From a checkpoint of a small transformer trained on Wikipedia: MLP 1024 GELU.
Each number is 128 + 24 x the weight over the matrix's rms, rounded and kept within 0 to 255. Layers, rows and columns count from 0. Numbers have three digits each.

# v: layer 6 attention value, 512x256, rms 0.0954, rows 316-319, columns 0-127
# o: layer 6 attention output (transposed), 512x256, rms 0.094, rows 316-319, columns 0-127
# q: layer 6 attention query, 512x256, rms 0.105, rows 320-340, columns 0-127
# k: layer 6 attention key, 512x256, rms 0.101, rows 320-339, columns 0-127
v316:141070135151133137145097075140148133123167136150113146128169091116148129145191137139124166113123097182138109111133131086143075064120128125197168066127050120142145124110145143115110090134132116139127110137118114089128132135148133111184118121114123120143098155106088131106060108148081129130111159160100101117126129133143161097150103161126132132076139086146130104146138105114158146153139
o316:072166122133090109174146092109147147149111133118106111073108128123136098136150173093107083087066150129115157088103107151113114114128092123119091188150202120165128142087161104137167073151164128147133124127139194098131067110135081153125144064105100143116087193184143160148082152103119098063122103169152158128120093086141133102082105081091152105179114127089119176107116204122116174145162
v317:194105115163101156162125156121131106152112048130193113219130110111108151117155127150115106091144151133130134163096132145196132181125086122129083199120119107141090117136110132111154101125111132120167165141147110182134117176128063119155166114104104169151055141147164118129152137090098128148163137076102157156132143145095130182168143113106124153098144093081128136149139086118102096093143
o317:121071124129123112117119134069147103182102142129147141143135126099115129112161079100080104141168077159152140107134097153088138079113146128105134092135094118136115122178135110145162129115072123183171108158109170097132090133112146159132143118137162112112142084112116158131185148134151163109145119105141114149133121140133109098116132125118114103143099133141158101106116128168094137147110
v318:126160160090101101107073087156142150136106129103086119134202135145103091189131158097141178112136116130134138103112135148107061102108151127149129094143126098191118124104168132111170121155107175092116113152121092054124157105113145131101128122187128167128142168124140136140122173138138104119146126192114100137127097122106111137165133135103132123122092168158118153153132125125168154167143
o318:154165115125073122161150118147089140113127121146143121144114195145120136155142207124169099124095135100102151079135184095135183110121125139090159087139202134082124104094135088110094161127163100062131105181178123130138128107133121128153139171126097113068124117111163140112118101097103073167116135152111125153098128118129167093187138137128167157171159144169098149136095130155137141123146
v319:129130103147081132099148096150074116137115122172110142158172164124120137085107097117138082175172115153104105125139144174093154115109107093118123127115125154140135126120161129141128121178130099128129118100099152169112130181129132145075128078139143102151069151101125113134168145132126096156114093179124139103104173204143101142199098185135128130187135171128084117100115135111137104216112
o319:161085129144127119111176154096153123151109130119186139146137123132111114182188083144138127121112175106132127155112111171111117118077180096151113129077093105105135163133103110077079123137111133123082149100111078126131138131151131122106150121124158113130169118140121138096127172166171095129080112093126151158140125109098118179122126105142124162143091181139154112140139114123208129139147
q320:157156139116127106125120101122124118154143125149158144132155128133140093139109128126122118148124115113169111154124131137120164115155142131120163136111130137109128117112125130147126122122167113133122138165128094145105139126131129122126116165151123139120137137126104145097151124149130138136112162134131131158120129102147138117111148125153114117112120135122113089133135113126145125104137
k320:132155121139133134126109135122133122148118114130126134120159121153130110105131151139133148138140119125108117129117120138125144136105131111137134132128134128125120136118106076127122153112135136134110119130114148108117108163130157152115137126153131108104119138145132130132146109163098121116122114144124129120085130136129108109133067156120130136155122135118127149100152144125133115130114
q321:109120162118138123137127100160140131125118169092130126122133114119157124127166116103124139148184112114134147135115144115123104106111133108108089140124128141107125134097120150141083098130114095146136106129068161109133126097122110149117137166143149134140096143121077104118144118124129151119125085145160085126106133155168129138142164108087143170118119125134094131148110135121130139128143
k321:134162140128126134138118110128116138102123125097167116154124133106125101184137151168114112115136115119162155128130137121120129119121141129157138131125143097142129136144152128111120116114117137126137115136152111142101116153136159115100182119126127177102156140122126119150142144161158101143146084145118129119126097103149131139091138144079148130126110102092143098143138125139130128135120
q322:165107158114094119113173094147118108136144160138174116096120147112149093125120132094137152108140140116138120137113102108103094114130140097129107102128106129105132121159108143129138099142126119149118140151089110138138137112142159153121107119127131103150114124119113116112123131151111115144165113120120152157108149106150156139112127114131135117114111117154106085125094121102126127134131
k322:116125164124141128111150127148123133112133139146083150137117122115134130177114126113114111123122124135117157131106122104133123152143118080131105111127117068093122110115136099160125092103102139124103142125120126089101131135106131149162127123148124142115139135119110116132125151121154125116150129129124105161131091132130103104104116117142134122079142126138137119109117149126104132156158
q323:124113149117131139139140119129111151129144113132153118117148131132137112142120120091103142114148145127133112147147131091138132104160151130147126110139173120134108127170114161078107124128122107153147165132112108106112167105135142138147140143108118132099112121147083108126145164132115079125134164153124121129106145109155137129088108109143107162134161125116100114116115137112117161121137
k323:124156145143130136095143122132130174120135141120111111129141119141101143155140128110102103142135135111127116131122124149111142127147136109118118131117115130119114122155111129129105126124093096110115120137114105110126104137131071157135153100138120189103149113147130124122142159115150152102135118112112100154129116159119121116157108139141120125115132115125106147151130137124113096118138
q324:129127091122107121119112133122141118151097123120150106136134096142097125120134131132129142144132109139123127123137129132139127118078091124162153137100124133144109133137150100141172151134109145114112110150129144111165112119119142121111156105125156158112121141142104128118126089136111178151117090140127181122150129146127120138157143114109111118093081098144163153137150147143143138132098
k324:147092085125111127134134116134116129151115127147117150139102139113131116113103123156114139120106115121097134137115105174148106144157129136113136155106135097121091104155134110106137116163133120140117148136146153151115142131139157139095135161154098130118114136145138143144118122140082122131128117134148151126144082114144152178091148121115146094133111152118147144098124122139148153128136
q325:109145139124115070120113118165137129096137125158106140137127161124124136124120134188134136122120114114152144106134156131122121148133124113121160142144080105099114140123135118123155107166145132109090113154107097110122149150081135104133124159112136113128167174125105123123127097133126124152143095148095159134138117124115125173154138122134148123096141134112113141141168149155152134146126
k325:135111122146107146141132124131092128125107150158097149136160104162124127144135124102106115122127118117155128092111137157111103106155144130143126104123146154128129100134105123101099142168095099160141136151117130137123143116127143139095115122144110139110130089145086121130122164118139126114157127139125116145127145133141121165130144156085124139127120126140134126133102111101190125108142
q326:112141130129131085117131139146151151102159141132147107121143163126173141125169133154135131132108149126128122113095132106080133128139129109178115147100078124160099153130096098148104141152098105107088156112108115150109123133115123145147123157148140095124111147110111141136122103136121100118152121138125121113093117095139107166125133118100157096129101130138143106115159157134144129168120
k326:142125132120123120112133156131115089108127117156128124115121122139111119142116142112146147127128101131135132132126143100145122124149105103110138154128102108137116133139139096119167149075122111126126112135135121152145114120124156134142164115144112122146100155144114114128143104142125119100154136129103121116151123103157120124113108100136150110120127117120139106134153110151150126123145
q327:120123129130146067141116151136135136093150092129103142094115155148145140146150150152092144095086127113157136133107152100088140105186140135141122109123120101107129152113161183105114132149093136103099160141119128146127177107120127132151133146134115074117158140130134158130162129143114118139171115146131135109137122127135136123137099113101151089121108125131090093154091153134139140140142
k327:125141155147125125127115155116144120101121097162109108126131108165154125133120128120148138124133114123132121112125153127138126107138119110139122145121129137126116127131129125104126137086121120135113135134148148152144159100127134133133135109142123124114113111112107092126145155126145148117165121122121130101130141130157127126109145147122153097112110109132126145141153131117150130141128
q328:140138105114082130125124150092166153127128155159144138144126125141142107120163108133136172113125159153095121135091109133127189112124121127159140127119102137106100147149102086117149123111140085146080101129111177161143109144157142133132122121164125149162075146119135133130132097127103184104151166115082079118107120110121158114137136114130130097107110076137147130088110151100109124156115
k328:153141118104082132109141111127112148157100113104139169140159147139099123114099156135135129086164131131103169135118121130138143130104127116104155119175151104131126094164130104156100118166130135083153153174104123109111120162115121124141127133111162155115120164129115152144157126139105165142157141148112149164147080141122101100091111076160119115142162147089113091081140166142115158136118
q329:119105144138146110179133152144126161105160126123113099080123098106149088112112166130113136081150157117165154106155119141146106135178143139167098118163152135120126159097125137134116114127116118090061107165113121161158159119109116132159082155123121125101093136116145108111110158143147148144137109135148083152114129146151135135131124066113121128128162143132120115147139150141129148129147
k329:098168154151128100139141117145154138086160096184076101108120104101160122111152146133143127112114127133153129098150133093153135097125141123160070125116118158123112141130124143105131147115135137140125149123128159154146153106113118146125136100164100099112137119099084097116152147149111135127182108135145121067181153089155136150133145155098169102110126111129110119139128138122130113117154
q330:121088125113130152135128101138126108123116151100114103104151111108125095099103185145134063142143129092108124097172117174116111145137104124110119151182139141113152077088121086147147078176139129116143100149135121098138150134134109135139120152118126143149183119127167120129081136132154079140091090174147158130141140149134105109127121172123096137142148165087179102136198124133184151113139
k330:125135115123137119137143083153122126134164101175066091077131095095116124091166121086164094191132135113183104126137139090105096098153140131159055160142166147122121168118140196097077155103159145140132158112148156157146160104118111124115119102141119136082063144143143101114146113109140094174130135129157139086173173106143137193096132108107198112155118102117103146171102142137125085175144
q331:131116145143109097131149114126151122096110130137096151110142123136139099131134134132125114134116135138122119134126201139096141100136131132081113084117121124098116135139153151057155173162095152155096151124100086117122160132132123106099121129152087117133127115141153142118162159138149112130155125117135102173109115133158134128120095163114149080115132160142080136143067114138151129171149
k331:121138136166161100108091140101118110128129131147098171109156131166099123128131106079104153119135127102139108146124105153093076143129124106130187124153085078108116130099114150165100135111154100136159090127150095112102143114127165127183135130125158116091145114157111169169109170122146120120082127126115114169064142195130139129092052149120128127138113072179192104148075115102161148093140
q332:113129129142111128116127139104139140113122109146104119126120112148131146137128105119133139137115129136131102142107144135131136093156128112104096132122114102096124119134122130099132191127125141181162127111139135132114125127150149116115156113126161109136119100127143143142177095122115129100124125121101132113120137129113143123125132121112160116112126139171097129109114136148117131152129
k332:108128086066083137098144119064104111184110139150231157186129135178107157129204102122124128121107104076118073189076113148120098122056145140094195124126146126163116151053122078109078146121104122170159127079175134135070060097162178096167157211092128107124143169204171192184133144113130097122091112109104089168066094155121110072123148131145110151126129141129143141111137109157163128099066
q333:121130116136148108100168125116145152147127130041100134126093154149126106115124127145127114177179103113119139074168114106128117142098140144115125145129154178107134090124146114159138127108152162121091159134113128083152107154144110169190108128138120122132141123164132108126095099101145139131102141147143145118098130111108099161114100125173113138124094118125141114138152102142093115110101
k333:095109140142163179118129100157140112144131148152148077123117137139132169157161125116089108127132144144092115123137153113121118115110139169135107158070138146088141150093110180126114122137118160138097144100093111139142120121144150102130144141145084159063119137141114122091095151111123142191156107105116124137137145135106136139164127133107120153105131141109111146154145124145156140063139
q334:159130097139134146121165151105119143155123109113177148147119159103114158132172135108111142133159118073110128130124148149118151139098142155122127110113143121146142157115124142128119134143130095113158161118139145111130113110122112131138140121097157143140105141149133144131123148097116114136124153114107161113141134106120121123121127117171121137128130082103146134125115152162104154109108
k334:152092163110135156156109143145125114111103142113158110137120136139135138097097113133163088128159093133140148153109152119131130130123070155093126119147117109142168081154155122108182105160129122094114131168096146116142144147151118111110093133073082152158118134134116080117142109112120129138125173159120155142085104145111144136085125111165120158129170142124148109130127118120123129151143
q335:137135106126159111114084123165091115177097152108134142174097141133105126126130076115123149110116135127199146127140103096125083134128128143201109112129076128167135145139191145117116087154169127123128105110103103122109154097088112113146124144150097089160137138097107147131101100102142159185093099150125130116129145127139114110162125161145109099117113131160122117155146086110122060104154
k335:136143159124123137076101167124122122141123111096096109169093144156105148162093127144163104166149169120104122132115079113156116117151114080135108140129143106130148119093094135129135061107151115137142160140100094129121085138127088136107136114128162122116150106134089156146115132137155167141142114144101115121108118153137136152144132178126132127117109152158156156158156109129129131054114
q336:129146138165129116123131116098148133123124168123126114126117123125149109138099119146108137117122132142148130141121127133122103134139098134126116141128131124139123144135125104147147152125096090117141125141121086147114143145117131091128115140148140118124145119132102137133122125133122097128152140102125090146124140115113141143119123113145104135127151135144140123107114129104134124141135
k336:106122119161147132122111086150119125134139146134101146116119146105127100113137129119142117085117124131108136146126117118096121120128154128122137146146112110138116125093152151115138126112121129154122115153116139106134157120157119116144111142119140138133128120134157122143145126130103105086107124118158142099131148140130117114166099131120136148104124172117137111134147150141127118120125
q337:135148161130165146160126109138123163100129103128138109125155147176110116102144136114093088172123114118141142127113146136113141131144108124156147140133139139092154138093171123141095121112139116123142131109145115129103123144131126154094109111148135129142130125153095108115131111149125138136144108132187138141130118115113126135135171132132153104126138111115099154158116098153129136131146
k337:133117137119123123111111135119144081116146130117097155128126108151136123160134103101148137149110141119140134133136147112114091134139119091123136132129086129109152113129134147150116117156111124104108139091093147134099156142131114147175120120107115114127143091117117114140140138125128093148168173091134094113168147156111147125099099134127165141099164169143112128132118143114148150121133
q338:151117119103143085127133154166117121122101142104145124159119128141133157133150127145096097124131123123142133094137150120135107136088110152093114137122094134156120147108134118145152130136098117127110140117108107155159153147118105139119128106121142134164142136131135146122098144114103156118120104127107132117151116132100144114154131105108148108119130092158133127132113152135139127134146
k338:177094140140119136123163148132147136119121121170127090134118149123153146139126123116133115141129144121148145131121156100123118163112133083105123100112123144126153174134091116125154119159124122113132123122154159152137153160126143119130138093110124154158117122113106085143147144139149122112176106145129112138075127134096157127126135100127099116137121113138116127128132109058106110145152
q339:109084151092126091113138111146102118121132117116160110129131143119164137129156136100132132138140167124158106122128112118121116131143122080135094124102125129150128121138136123137120114144094113119099166145114110114142165129120126129111111148153137125144108103139115136133111109146116125159167113126123109128138134139110124152129145093107150122108132120165148090114137125121129124113126
k339:154116141156116138126130149131138142117109116159127107131144099143126119120127118148129104145110144124154134134107142115131116134113109092139134108100114162136131167167106106130143151156116129121116144107120168141126148122127105108129120129116105136132115106121088111138166140162139131094145083140130145125109106123114142126128162102152140143134112135143109122136110117087139101127145
q340:134133061163121178122084137100117128142140127135116136139125091117088102108104117085141143123127142150115120135145128143160139124112152153125151101165160125105122101140139108140123164095165147129127097112144168120120099109134142139126134115113099123129143139125168119121113131110176144124116167136135133121148114148135119147154124157148095159134130134113135133141133108129123098135125